Part of a small language model's weights.
Training: a variant of Muon for these matrices, 133M tokens.
Each number is 128 + 32 x the weight over its row's rms, rounded and kept within 0 to 255. Layers, rows and columns count from 0. The size above them is the row's rms in percent of the matrix's.

# layer 5 MLP up, 256x64, rms 0.251, rows 55-107, columns 0-63
size [136  98 100  96 129  84  91 104  93  92 104 101 104 111  93  96  80 101 104  89  92  90  78  95 100  98  73  79 110  92 104 108 113  83  98  96 122 114  95 103 112  85  76  98 107 109  85  97  88 104  98  97  97]
[[168 165 110 135 127 131 163 146 142 120 142 119  83 131 126 154  87 103 139 152 130 152  79 145 142 159  94 197 107 179 115 167 119  66 135 132 138 136 138 147  89  92 196 177 106 101  73  83 149 132 171  82 109 160 151 112 208  81 103 109 143 133 134  82]
 [ 68  84 120 151 144 136 112  96  83 105  93 117 142  64 118 121 115 139 161  85  85 151 156 155 150 103 161 105 147 152  82 182 120  85 202 181 126 156 140 166 155  78 103 144 148 136 129  90 116 146 101  98 105 134 169 128 132 115 124 104 107 215 166 108]
 [113 159 156 167 105  84 106 120  80 102 184 132 167 134 108 156 139  83 125  40 111 180  89 119 152 144 151 176 111 110 135 174 166 171 114 123 122 147 117 183 172 175 113  90  75 133 152 127 121  84 113  96 119 134 170 147 133 186  78 134 114  96 110 118]
 [ 88  85 109 168 110 116 161 112  94 150 110 215  86 121 136 117 106 158 152 112 107 135 125 143 169 132 136  90 137 136 162 124  93 124 164  57 121 122  61  93 112 112  82 174 108 148 141 190  79 125 139 110 175 155 130 190 133 128 138 133 177  78 123 166]
 [118 140 145 115 149 119 123 101 157 123  90 154 105  94  98  71 124  44 177 200 121 140 151  97 134 116 120 188 190 108 152 127 155 134 125 108 152  95 167 109 179 128  90 173 118 127 164  97  70 158 159 142 137 160 114  95 158 137 147  93  83  72 121 159]
 [147 172 132 120 190 152  88  97 126 179 135 107 124  68 140  82 121  65 127 112 116 131  96  72  72 119 139 144 141 126 133 160 143 170 134 110 102 131 153 150  86 121 123  89  96  99 142 161  85  69 163  98 218 159 171 115 114 143 133 147 167  98 164 128]
 [159 131 107 105 146 116 124  90 103 134 110 179 148  90 110 124 133 174 133 161 167 158 135  71 140 151 194 174 105  92 130 160 130 142  92  99  73  92 142 148 201 111 104 151 146  95 108  79 117 140 111 130 196 125 105 101 139  79 138  71  88 179 164 101]
 [134 138 167 136  77  89 108 119  84 109  61 138  88 127 103 153  98 134 118 107  81 136 160 115  85 117 160  90 187 127 148 215  91 107  78 103 118 161 149 132 151  86 208 141 115  83 127 133 140 157 161 135 161 142 132 197 170 130 139 119 106 138 133 127]
 [143 101 111 147 126 140 119 143 163  84  97 151  88 144 108  77  53 127 156 117 169 178 128  99 101 127 153 115 130 134 133 179 133 160 206 159 165 126  84 133 157  93 101 153 130 191  71 105  82  66  99 151 147 123 154 120  92 170 154 122 121 117 181 150]
 [137  61 167 153 169 127 131 156 100 146 153 108 103 139  98  95 146 108 132 104 143 163 172  61 152  99 100 101 156 103 135 156 161 108  63 130 167  94 133  84  77 147 168 187  95 125  96 111  80 140 170 149  99  74 122 171 160 152 111 151 143 160 114 175]
 [140 164 146 112 167 112 118 104 125 140 128 186 162  69 164 169 110 111 115 120 108 186 165 162  96  82 174  90  62  72 104  92 174 138 135 113 132 121 162 132 139 116 143 109 192 106 140 168 178  95  86 158  90 129 137 166 157 103 128 110 123 178 103  88]
 [179  93 143 119 170 123 111  86 113 190 127 108  73 126 108 160 122 100 175 133 140 183 163 140  78 105 159 118 121  86 173 114 148 125 142  78 168 117 132 122 129 157 121 161 127 161  96 164  88  45 174 115 132  68 105  95 140 163 108 143 184 130 166 140]
 [128 166 147 111  72 130 148 182 170 150  79 191 141  80 138 125 149 107 137 139  73 135 103  95 115 120 170 148 160 144 198 125 110  88 111 122 126 114 145 160 134 192 107 113 120  75 133 156 101 159 179 105 104  82 135 143 131  50 103 153 126  79 120 164]
 [111 146 111 133 125  99 163 188  96 107 170 185  65  84 132 161  86 138 106 155 112 115 113  90 114 122 151  81 166 132  81 162 114 154 176  86  62  94 118 134 167 159 134 164  48  96 142  67 124 135 127 101 150 145 101 131 153 133 129 144 149 111 170 158]
 [176  84 167 108 136  92 152 102 112  78 128 120 136 100 134 150 138 116 126  87 164 172 129 149 105  84 127  54 100 151 115 191 111  96 101 123 120 137 141  93  70 111 157 205 164 137 141 166 126 156 227 113 103 131 101 105 129 145 128 175 155 125 137 150]
 [145 193 111 141 129 103  87  64 112 145  86 113 162 119  86 154 130 143 140  93  60 143 135 187 167  96  87 121 142 136 118 144  99 112 164 154 150 121 103 161  82 116 141 142  81 178  78 164 132 166 141 104 167 146 152 138 119  86 171  58 139 178 108 147]
 [186 116 173 102 112 119 156 110 134 170 134 143 156 178  97 119 120  99  96 116 123 161 129 115 129  82 132 122 175 139 128 120  97 192 150 125 128 161  66 138 156 154 168 147 124 103 168 137 100 122 124 121 119  98 182 122  87  15 147  85 153  91  81  88]
 [ 95 153 117 152 114 130 172  92  72 205 120 208 161 137 126 120 117 124 122 114 103 105 164 146 188 157 184 147 138 101 132 145  92 139 117  98  92  80  88 115 104 103 116 162 109 140 122 145 136 142 119 109 131  92 183 107 179 106  51 144 160 179  92 131]
 [ 98 121 107 128 192 124  97 152  64 122 137 173  27  67 125 134 139 157 121 154 148  94 126 172  86 150 131 106 133 128 107 136 154  87 206 142  80 132  73 111 112 138 158  87  98 103 114 109 148 112 100 109 100 114 159 170 161 116 146 157 128 154 175 131]
 [151 133 125 200  96 151 140 134 126 107 128  81  68 102 115 152 133 125 194 154 126  93  68  73 106 161 129 180 135 154 129 144 107 168 191 116 111 160 174  51 117  94 122 105 167 134 136  88 136 156 162 146 147  98  88 131  95  91 136 118 134 136 121 187]
 [137 140 120 167 110 147 125 172 222  99 170 115  59 110 134 150 130 123  89 154 123 134 141 151 125 116 114  67 154  63 178 145 101 194  96 151 129 136  94 108  64 104 108 163 139  75 142 129 180 139 133 143 112  95 105 168  80 117 138 148 156 101 148 131]
 [101 156 163 173 119 163  71 122 159 147 120 140 187 129 122 134 138 167 133 169 116 101  69 158 118 156 188 135 123 157 119 137 130  57 132 105 103 146 115  97 118  96 116 111  62  75 150 131 122 139 122 196 141 148  78 153 138  90 135 128 136  66 204 120]
 [167 152 123 170 160 117 124 106 136 159 119 124 118 118 123  96 110 119 131 134 132  96 125  91 147 159 154 116  50 114 195 103 150 153 123 115 191 179  81 129  80  92 110 122 151 188  90 149 123 108 114 143 142  67 156 170  74 102 111 181 107 101 162 197]
 [104 174 122 104 133  74 125 103 143 146 140 128 105 131 124  72 166 132 163 132 130 130  98 172  91  96 171 123 120 139 149 130 127 178 173 102  83 185  61 151  84 166 122 197  77 107  98 117 186 125  89 120 109 181 155 131 144  78 178 129 119 124 106  87]
 [143 133  77 123 117 113 137  73 132 146 168 158  95 114 109 103  84  98  76 150  82 126 129 178  90 115 137  70 140 132 156 144  99 128 133  96 109  44 155  93 133  84 122 179 107 117 128 144 182 143 183 188 142 140 115 172 103  85 191 143 137 167 126 135]
 [141 114 196 161 156 122 147 131  62 125 199 179 140 139 138 137  88 127 145 102  75 158 124 119 135  98 112 168  50 133 109 135 150 130 122 155 157 117  82  83 157  87 125 126 149 160 136 115 157 124 110  74  75  93 135 124 132  78 174 116 174 110 181  91]
 [148  72 143  71 168 125 153 165 129 162 160 196 160 137 115 109 112 133 170 110 135 105 181  90 108 128 101 102  96 128 161  79 103 158 161 149 120 125  77 155  73 108 163 154  95 107 130 160 119 108 156  89 148  78 193 157  90  78 150 125 140 173 164 119]
 [136 145 140 155  45 131 165 148 166 172 162 131  85 145 116 101 100 107 145 110 146 125  78 106 123  91 177 110 100  75  79 168 130 149 115 166 100 123 154 126  61 116  84 102  68 125 135 158 189 127 163 138 169 138  92 156 140 170 119 172 165 103 101 112]
 [128 101  88 110  79 174  86 142  81 130 152 209 103 157 183 102 111  75 141 151 138 151 112  97 111 117 136 172 146 118 160  65 176 142 116 115 114 123 130  98 155 116 137  91 139  88 151 119 153  94  88 135  88 174 144 163 133 207 141 109 136 178 105  94]
 [170 150 131 153 115 163 133  93  83  85 119 119 106 126  71 118 127 149  87 171  38 154 154 172 169 161 108 191 142 155 112 103  84 145 127 144 114  96  61 123 123 135 140  94 114 135 116 157 150 119 105 134 169 147 123 109 102  64  84 131 168 185 166 135]
 [170 152 177  77 170 148 104  66 171 142  92 118 134 148 140  89 109 140 144 131 158 161  90 151 142  99 106 124 142 167 174  98 117 144 122 137  73 109 132 196 127 137 114 106  50 104 148 142 194 181  96  56 138 137 110 158  94 136 108 141 110 103 125  98]
 [137 131  91  74 136 152 111 122 129 145 121 114 139 138  72 169 138  66 101 185 209 111 156  93  94 140 124  62  71 146 159 126 137  97 124 135 109 111  97 104 144 138 142 146 130 147 119  97 171 152 174 124 161 112  82 166 159 146  97  57 170  90 174 141]
 [122 178 124 143 141  84 107 158 125  82 156 146 156 132 127 147 185 173 116 165 115 171 116 143 154  67 141 223 153 108 120 139 141  73 186 145  81 141 119 117  74 144 128 135  90 106 139 159  72 109 125 122  87 112 140  77 128  97 149 138 147  67  92 136]
 [ 74 139 163 106  89 144  88 118  98 123 137 153 108 110 146 154 124 143 129 218 137 140 106  54 117 174 190 117 146 148 104 152 151 129  88 176 111  93 124 139  95 137  96 146  67 124 164 150 138 154 118 134  98 163 139 115 159 168 163  82 170 156 127  52]
 [142 150 192 174 166 102 197  35 120 149 113 128  99 192 146 118 142  81 142  85 118 146  62 107 113 140 114 208  97 145 126 121 141 128 113 151 170 141 119 117  93 174 153 129 127  91 120 135 136 109 133 116 100 104 129 123 154  47 113 126 151 143 148 126]
 [141 109 156 110 120 140  94  89 105  33 127 100 126 160 143 138 135 106 117 153  86 129 175 182 173 174  83 145 109 128 215  77 145 143 141  70 132 136 153 132 189 168 154 126 127 125 157  71 138 102 128  97 115  76 140 174 135 111  97 142 154 125 134 118]
 [129 101 160 131 176 103 136 117 174 144 149 128 120 111  71  99  99 153 150 141 103  98 139 100 143 175 105 177 190 155 126 161 174 130  56 114  97 115 133  72 124 122  84 150 160 135 167  72 132  80 104 146 146 153 112 155 108 135 185  51 128  89 169 127]
 [162 139  94 139 129  78 105 102  90  97 140 111 135 132 103  83 154  95 128 206  85 157 111 101 110 146 182 102 135 121 159 159 138  70 126 103 151  84  95 118 156 180 118 127 173 190 187  51 134 122 160 111 137  96 104 129 152 106 129  92 165 161 160 140]
 [ 95 118 103 121 138 148 184 119 126 109  94 140 111  49 163 137 155  89 213  90  94 169  76 141 121  77  95 151 114 161 148 116 129 109 115  90 182 100 136 126  62 106  64 160 173 152 111 164 151 129 121 105 135 171 121 136 155 147 175 146 137 154 133 103]
 [127  95 160 145 111  79 146  54 131 114 101 110  92  75 143 146 152 133 167 181 165 143 145  95 147 137 153 128 148 117  67 118 167 143 118 127 125 137  97 148  91 180 145 193  91  83 219 118 100 139 115 142  91 127 164 117 167 165  65 146 120 112 137 114]
 [118 135 172 126 143 161  86  38 179 169 176 110  89 126 139 126 130 110 124 118 108  39 125 109  82 166 150 139 123 140 128 148 164 144 124 113 109 118  93 169 140 133 162 126 119 126 104 108 190 174 127 171 145 101  82 163 143 174 118  62  87 166 137 125]
 [137 142  93 141 142 133 139  88 124  91 120 127 149 138 161 107 180 127 125 151 148 103 171  94 135 121  93 179 187 112 125 141  47 117 106 126 150 141 151 153 134 132  85 130 141  86 135 123 222 164 142 107 132  97  77 122  90 123  35 127 182 148 178 125]
 [142 135  78 154 116  74 124 173 161 146 135 157 127 111 137 118 121 135 140 199 153 100 119 106 100 164 146 108 152 174 123 128 159  59 103 134 108  84 151 119 123 171  47 165 103 139  80 139 171 103 170  58 167 123  64 131 101 127  96 159 143 164 129 136]
 [203 182 135 134 142 103 130 100 146 102 108 107  86 104  96 136 132 144 125  90  88 129 123 110  91 143 171 144 159  73 192 130 147 167 153 112  74  92 155 171  62 154 176  90 133 116 157 132 138 119 145  86 147  68 196 116 166 140 138 131 145 164  97 124]
 [153 133 213  92  82  78  98 110 145 144 157 130 161  93 155  76 188 144 131  82 116 143 181  80 133  71 169 145 113  98 131 109 191 148 111  99 145  91 158 177 168 130  94  75 167 100 145 145 136 151  89 106  80 120 143 127 123 122 144 132 119 153 138 120]
 [163 102  93  71 196 109 127 125 117 105 175 120  82 123 115  70 133 134 116 129  89 146 102 120 130 128 118 100 193 151 132 155 193  89 138  89 144 129 118 127 143 209  85 149 172 149  93  88 138 131 151 102 137 114 101 102 180 172 119 131 181  79 145 160]
 [133 132 121 143 146 166 152 173 156 147  59 137 100 157 150 150  96 125 103 134 140 112  88 128 132 129 151 165 160 135 157 137 161 159 186 156 168 122  78  84 149  56  71  53  59 118 118 166 148 131 143 141 143 109  63 156 140 104 140 101  96 111 174 120]
 [113  87 173 161 125  99 155 142  93  88 106 114 100 118  91 135  67 110 175 160 160 152  91 118 172 120 144 181 130  98 134 137 182 153 121 148  67 125 118 149 151 107  92 130 149 169 135 184 136 149 209 125 142 123  91 139 130  72  84 119  59 125 161 159]
 [ 64 118 130 118 111 151 167 136 102  50 111  65 148 122  90 142 176 116 170 100 125 147 132 170 182 108  88 160 162 134 193 174  96 122 138 129 151 122  98 133 181 119 168 117 111 144 128 177 100 115 152  98 120 144 124 153 165 102 106 132  73  58 141 160]
 [102 181 119 149 129  92 107 116 148 111 127 206 138 140  97 155 122 112  72 158 101  99 111 167  96 146 153 148 176 212 127  84  72 131 109 170 107 139 158 120  49  72  94 164 120 103 164 131 124 134  89 147 142 114 142 147 176 125 133  81 104 110 144 144]
 [171 108 188 128 134 142 155 135 181 133 105 139 108  77 167 143 148  97 126 145  99 119 132 119 159 218  76 113 163  96 138 110 149 130 110 133 159 143 167  86 128  80 115  64 130  51 116 137  56 137 114 121 137 115 148 110 118 190 162 113 107 116 167 160]
 [ 72 132  75 127 121  99 132  87 160 168 128 152  95 125 173 124 154 127 132 140 123 132 106 144 132 119 143  96 153 148 193 187 170 155 109 176  97 164 142 137  99 114 112  81  80  57 170 143 125 180  71 140 144  72  94 109 165 135 169  87 109 115 121  82]
 [ 92 112 156 157 128 119 122 116 127 136 163 144 121 118 120 115 103  24 119  73 157 128 121 139 136 177  96 131 114 135 138 145 190  85 148 123 120 146 154  99  97 181 220 118  43 171 144 131 144 142 140 158 163 134 126 155 131  96 140 154  63 127 115 165]]
# layer 5 MLP down (transposed), 256x64, rms 0.123, rows 55-106, columns 0-63
size [132  92  94 100 141  82  83 105  92  86 101 102 101 103  85  93  80 102 118  90  95  92  76  95 102 104  82  78 122  96  98 106 108  83  95  98 107 117  92  95  99  95  78 100 109 106  89 103  86 110  89  90]
[[181 162  65 190 189 126 117 131 143 106 146 105  88 183  93 156 112 108  99 159 112 132 131  90 136 131  84 161 130 113 147  77 122 106 126 201 122 141 121 153 138 137  82 163  38 113  97 146 121 117 113  91 134 160 129 165 125 103 118 174 136 178  88 141]
 [125 152 120 127 123  92 130 165 171 172 188 106 124 115 145  76  78 151  82 124 122 174 147  39 108 206 108 111 163 123 136 170  77 149  78 135 117 111 127  78 103 129 113 141 129  85 113 145 140 111 191 105 156 125 115 149 130 155 129 180 180  99 143 130]
 [119 148  96  57  77 186 181  97 125 147 119 157  90 135 138  32 140 159 147 161 125 116 104 144 168 115 133  98 172 166  98  92 174 133 164 105  89 101 139 141 118 140 168 145  97  76 138 113 123 140 153 127 171 109 133 107 134  60 156 122 175 158 145 145]
 [205 109 150 139 202 102 119 142  70 127 171  89 144 105  95 113 115 108 106 116 128  73 143 193 139 135 107  99  99 142 140 162  81 191  97 123 124  99 147 136 185  82 156  97  99 159 157 151  91 141 103 107 161 132 110  93 191 124 148 106 134  85 141 144]
 [102 185 133 162 114  90 169 109  92 132 152 157 129 160 157  61  64  99 102 112 151 103 163 138 142 133  85 143 158 115 135 150 119 159   4 125 121 127  95 167 131  72 156 138 135 144 142  82 166 149 134 154 153 154 143 126 136 144  90 135 129 168 127  84]
 [142 125 144 157 120 120 146  71 110 108 181 115 133 141 145 116  91 157 173 137  95  99 109 198 154 156 116 103 116 105 129 127 136 131 147 117 144  97 141  48 159 150 132 130 130 134 191 112 141 218 116 177 121 106 111  54 155  78 170  82 132 102  92 164]
 [117 115 132  70 172 155 197 146  82 132 124 127 150 111 169 120  80  92 190 139 117 113 100 149 175 165 112 128 126 160 155 128  91  99  94 145 133 130 146 129  65 181  90 125 108 154  98 135  67 138 154 157 110 200 116 144 133 132  98 104 119  65 133  66]
 [154 188 130  65 155 153  47 118 133 181  99 133 130 138 124 143 148 110 189  68 100 109 123 148 146 181 122 149 100 169 139 133 162 128  89  94 103 103 128  87 160 184 115 115 143  65 128 145 115 117 126 134 152  94 127 150 161  71 131 107 150  94  97 189]
 [109 102  96 109 174 164 141 114 115 147 151 159 137 152 103 131 161 172 149 152 144  61 149 165 164 121  84 168 183 120 110 104  27 127 101  88 100 110 118 127 187 123 143 143 138 126 122 133 144 124 138 152 144 139  75 170  96 109  91  66 118 158 139  58]
 [141 137 104 184  66 131 118 163  72  97 143 202 161 128 100 151 161 143  71 151 146  64  60 112 179 186 143 113 131  96 117  95 113 114 173 131 121 157 113 131 115 158 116  74 174 110  97  99 140 145 125 112 192 155 138 101  93 114 129 145 109 132 123 103]
 [138  73  53 120 102 172 158 110 116 193 138  76 131 115 138 119 158 144 169  78 152 139 127 109 130 159 192 125 180 131  91 115  84 116 151  91 100 147 169  77  86 124 166  72 173 136 157 166 149  90 129 121 122 119  95 142 113 142 109 161 110 180 123  96]
 [ 79 125  97 128 160 127 174 169 169 109 123 156 113 150 134 151 144 168 163 129 136 118 119 192 119 117 116 118 100 160 101  86  45 158 131  98 132 168 104 148 125 138 172 107 116  63  81 206 127 112  78 169 120 139 149 137 131 146 123  61  70 150 150 139]
 [106 103 129 129 138 111 113  81 128  71 127 113 134 194 103 107  86  46  88 199 107 114 198 112 108 144 151 149  94 128 106 156 111 126  89 148 122 119 156  95 153 106 198 186 141 125 152 101 161 168 129 130 169  94 127 192 100 155 163 125 120 125 141 121]
 [181 121 128 105 149 107 167 122 110 130  60 132 159 130 116 140 188 111  70  94 154 125 137 144 122 139 144 107  94 187 130 129 113 165 154 116 114 154 103  77  87 117  58 101  78 158 159 132 100 129 134  92 107 108 217 114 123 140 107 177 175 129 170 174]
 [161 128 127 102 179 122  94  83  94 103 135 150  98  95 202 152 121 163 186 143  60 150 134  42 118 163 120 127 169 169 111  85 140 190 130 131 139 113 174 108 163 170 126 129 133 125 165  71 105 116 104 144 118 111 107  99 164 102 125 144 142 109  87 164]
 [126 103  64 187 125 140 109 130 145 162 153 163 117  97 137 130  99 154 175 136 132  95 174  76  95 104  77  84 176 129 119 118 167 192 143 161 150  99 109 139 144  70 128 110 133  79  96 103  87 160 132 159 159 139 175  97 116 199 123 103 152  96 128 169]
 [109 162  94  72 150 162 134 152 153 131 111  84 126 141  93 127 163 129 179 146 132 134 148 136  52 198  72  86  99 142  99 117 143 139 187 152 111 122 100  70 143 111  85 136 159 170 151  90  62 159 113 179 126  87 144 123 152  91 116 134 119 174 147 141]
 [140  82 102  90 155  83 120 131 154  85 126 136  96 153 151 168 108 146  96 189 162 101 150 166 128 111 128  70 164 144 128 168 120 141 128 122 158 146 114 113 125 150 114 109 115 164 117  94 125  96 159  92 152 102 165 103  40 129 196  97 225 110 118 106]
 [134 129 180 126 157 143 119 109  77 165 122 112 131 100 148 114 136  93  67 123 149 116 143 185 125 155 128 181 134 102 154 119 131 131  41 138 146 133 169 150 208 130 113  90 158  97 186 112 148 189 143 103 107  90 115 105  94 106  65 180  97 102 146 124]
 [138  57 116 163 187 111 102 118 154  83 142  75 158 161 165 169 139 137  40 116 109 120 142 108  90 145 123 138  88 108 102 105 104 104 110  84 148 153  90 117 116 102 212 121 122 160 133 133 189 159 168  97 154 157 117 102 134 150 167 126 151 156  90 149]
 [149  88 180 110 159 150 100 119 106 100 164  64 148  96 149 119 113  80  70 107 106 165 171 187 171 138 113  82 120 127 128 163 140 153  42 120 102 177 101 111 131 107 157 134 119  98 122 107 171 179 140 136 126 141  78 142 144 177 101 137 168 100 162 103]
 [111 139 147 119 138  84 159 136 184 139 134 144 135 111 122 115 162 123 224 144  90 151 149 168  83 176 185 133  98 128 113  76 119 138 161 134  79  33 146  83 101 184 127 126 124  74 113 121 118 100 138 139  74  91 143 144 118  90 150 121 137 147 103 146]
 [145 126 170 110 108 180 141 152 134  96 133 165 104 181 105 141 121 151 141 168 119 114  98 196  61 196 121 135 163  99  89 140 172  89 178 163 105  61 103 130 107 149 102 129 151 115 142 150 118 126  80  91 143 123  82 106 159  85  77 119 173 153 161 126]
 [177 162 105  79 145 139 120 128 142 127 133 177 217 110 181  99 139 156 138  97 143 125 100  90 131  76 126  97 112 104 101 132 121 168 134 102  98 116 172 121 118 141 166 103 141  61 107 150 114 116 205 172 130 163 102  83  91 125  94 108 197 106 149 146]
 [125 132 141 139 132 179 121  85 126 141 119 127 154  98 145  90 136 144 195 155 140 127 156 151 177 124 150 149 107  90 129 146 142 136 125  85  53 111 115 152 189  68 121 158 176  54 136  87 128 118  58 191 158 113 124 146 146 156 159 101 100  71 103 120]
 [176 118 112  95 124  95 132 141 144 183  98 123 144 111 166 129 126  93 152 186 110 126 189 150 145 120 115 125 178  51 162 134  92 123 112 114 118 148 199 147  99  92 178 151 142  93 100 102 140 172 108 140 120 126 156  71 121 156  48 107 107 110  77 105]
 [143 158 137  61 112 129 143 180 167 130 115 112 159 168 223 101 101 104 138 159 119 153 128 103 101 133 115 161 184 144 122 152 141  99 132  40 140  86 121 145 126 163  85 142 157 148 175  95 111 128  83 132 108 128  71 134 136 115  72 125 127 121  72 165]
 [160 139 128 122 149 137 160 149 116 171 125 171 143 137 132 132 161 102 140  65 100 176 178 164  64 152 115 130 101 134  59 152 143 110 129 191 125 112 130 141 198 129 129 164 163 127 132 117  85 114  82 110 108 115  66 170 158 111 170  95  62  79 111 109]
 [103 113 121 174 160 124 161 116 140  60 150  86  89 126 103 202 190 158  82 142 123 136  97 130 142  95  74 128 162 151 110 110 108  95 137 115 125 115  80  65 146  90 124 110 130  99 183 185 137 170 149 150 110 127 118 148 143  97 136 135 114 120 167 211]
 [ 90 123 110 121 123 172 141 157 190 172 121 193 108 107 179  72 143 123  95 134 154 134 131  34  70  66 102  80 127 187  93 113 138 114 168 128 179 154 162 126 124 201 104 131 131 143 120 108 119 141 119 129 153 118 115 113 144 136 166 106 108 109 145 118]
 [ 73  85 146 108 109 108 174 137  39 136 165 106 147 132 124  98  96  72  99 119 133  97 141 158 146 158 182  79 150 121  79  78 133 136  77  77 180 121 158 116 149 133 196 109 155 146 165 111 144  89 176 100 132 148 146 149 135 171 156 143 146 106 127 128]
 [116 109 117 107 133 100 174 117 119 143  55 143  87  93 114 172 137 166 203 144 100  99 100 170 131 109 210 190 157 119 158 147 165  95 114  94  84 115 149 125 155 153  80 121 148 111 143 134 118 102 100 165 140 119 192 109 112 145  98  79 122 118 133  72]
 [ 65 134 110 113 149  89  90 129 152 140 119 106 114 129 145 100  97  56 155 211 146 170 109  74 174 127 100 172 161 126 138 149 131 118 112 175 106  53 147 152 129 105  71 195 115 125 150 120 115 100 188 125 112 159 135 178 118 140 110 114  92 120 144 145]
 [142  68 129 123 136 107  68 132 127 136 112 142 155 160 130 142 119 113 151  97 157 173 142 158 114 162  92  92 111  82 129  59  96 182 148  87 198 173 140 121 135 132 137 125 124 161 145 193 106 123  81 107 217  70 139 125 137 128  92 107  93 149 100 155]
 [122 101  94 110  93 102  82 131 110 157  48 172  87 126  86 130 113 161 126 132 122 139 189  71  95 156 160 103 137 154 117 140  94 137 147 192 113 117 165 161 106 151 116 130 205 176 100 133  75 184 105 120 123  87 186  96 129 159 122 128 122 135 156 142]
 [ 64 155  94  98 127 125 142 124 141 198 108 148  87 152 107 139  51 110 203 171 122 136 146 112  71 145 124  95 170 132 140 135 151  79 109 203 143  79 133 125 147 120 125 142 105 103 102 167 103 137 128 121  97 129  78 124 167 107 124 119 177 190 122 101]
 [108  90 139  87 113 117 173  98  95 130 138  39 126 100 173 116 123 124 108  98 186 147  68 192 224  81 150 136 119 113 113 103 121 121  77  89 149 182 156 136 123 128  91 167 118 148 114 159 126 166 117 131 100 166 155 156 128 114 142 160 120 150 146 121]
 [ 78 112 114 141 150 134 120 189 172 101  89 139 135 121 164  45  80  93 163 140 143 110 220 139  92 142 124 132 144 159  56 118 134 161 107  93 140 178  88 109 163 124 136 166 105  55 112 125 146 120 129 110 135 100 111 153 159 127 116 122 134 107 166 167]
 [146 124 126 104 129 139 161 108 130 180 140  95 131 116 138  71 182 132 202 126  97 161 165 175  86 110 140 173 171 107 126 141 129 144  53 152 117  85 131 143 104 111 103  81 164 124 159 108  89 115 141 196 124  83  44 145 133 147 152 126 116  99 138  85]
 [105 164  87 124 145  98 140 178 113 133 172  94 154 128 153 111 187 114 164 171 114 120 165 187 134 117 155 136 154 161 167 166 113  74 131 127  63  89  78  39 168  88 101 107 130 132 103 114 170  99  91 132 149 169 133 108 125 122 141 152 107 135  92  86]
 [118 102 117 122 150 142 150 117 135 153 109 123 212 157 139 110 141 103 171  64 144 171 115 101 177  86 135 175 119 110 139 102 165 139 119 139 118 169 168  98 100 141  72 108 128 142 139 150 100 152 128  56 165 100 167  55 115 138  88 211 104 118 127 112]
 [113  94  84  96 168 117 146  55 153 114 131 117 198 151 134 106 115 163 199 130 144 169 159  97  99 151  93 133  97 108 131 126 186 116 114 189 105 168  99 174 129  87 107 152 121 118  53 127  90 116 157 109 113 105 187 160 149 152 135 118 119  97  96 132]
 [153 152  78  88 146 166 133 118  90 103  78  91  99 168 118  77 168 178 155 117  96 163 112 140  83 153  80 118 115 127 125 113 135 136 149 122  25 135 103 159 165 136 204 135 117 121 135 151 113 140 123 118 139 152 147 113 210  95 139 104 128 143 126 181]
 [148 180 133 163  68 181 114 153 153  92 171 118  95 100 112 127 187 133  81 106  78 104 103 153 112 141 108 113  88 139 116 132  78 161 135 193 177  79 114 165 117 128 138 109 147 107  85 144 161 154 188 166 141  90 114 116 102  68 125 139 132 117 160 178]
 [144 171 167 147  81 155 182 134  90 122 113 104  97 202 124 174  98  51 100 192 141 104  69 109 161 128 107 156 103 130 150 107  75 108  66 103 119 142  87 123 119 147 183 147 103  78 122 119 175 110 163 147 118 152 126 177 113 127 119 144 138 126 133 134]
 [ 67 145 161 196 134  69  94 163 131  60 107 151 126 140 143 119  88 113  55 126 133  99 206 116 121 104 123 127  97 122  88 142 117 131 137 118 179 120 101 137  64 193 107 138 150 116 144 110 148 126 113 126 162  83 163 157 144 130 170 155 111 171 161 149]
 [144 138  96 137  55  96 129 175  96  60  92 114 163 155 120 145  97 192  73 123 169 188 125 137 123 110 127 115 158 133 162 149 129 133 125 130 128 108 134  95 126 185 170 103 170 100 110 180 138 107 133 148 134 179 135 170  67 145 116  98  83 156 143  71]
 [140 211  94 115  86 134 104 122 188 171 125 154 164 115 185 145 198  79 111 124  90 145 195 118 100 107 102 110 108 149 125  89 104  84  89 121 143 139 164 152  75 162 156 147 132  75 143 105 131 113  89 122 104 123 152 164 152 141 144 104 181 111 140  95]
 [128 127 119  74 147 159 100 130 151 157  96  70  86 142 159  94 135 137 178 143 101 100 115 166 105 176  67 163 174 120 100 109 131 181 124 162  92 148 149 116 115 111 101  79 101  99 174 148 113 139 118 167 135  76  96 218 179 109 117 133 149 150 159 107]
 [137 157  97  61 124 103 167 123 114 141 136 190 122 124 114 170  92 100  58 145 107 119 140 167 151 158 173  92 125 224 136 147  92 202 152 110 138 103 147  86 140 102 149  79 150 118 143  85 124 144 124 129 130 188 145 141  88 149  89 133 104  94 121 115]
 [107 104 147 167 116  93  62 186 192 182 105 144  96 107 126  98  61  51  81 186 141 153 145 143 135 111  67 122 124  96  78 120 127 142 119 143 110  89 144 145  87 139 141 176 122 132 153 119 110 136 107 184 141 107 157 171 148 109 142 132 134 165 138 151]
 [118 123 155 104 186 111 113 145 171 167 172 189 117 110 122  94 153 101  79 152  99 170  87 152 132 110 147 109 126 133  68 131 109  59  95 138 153 112 129 115 149 129 140 145 157 181  84 117 115 169 163 110 101 176 152 160 114 105  77 119 187  78  65 146]]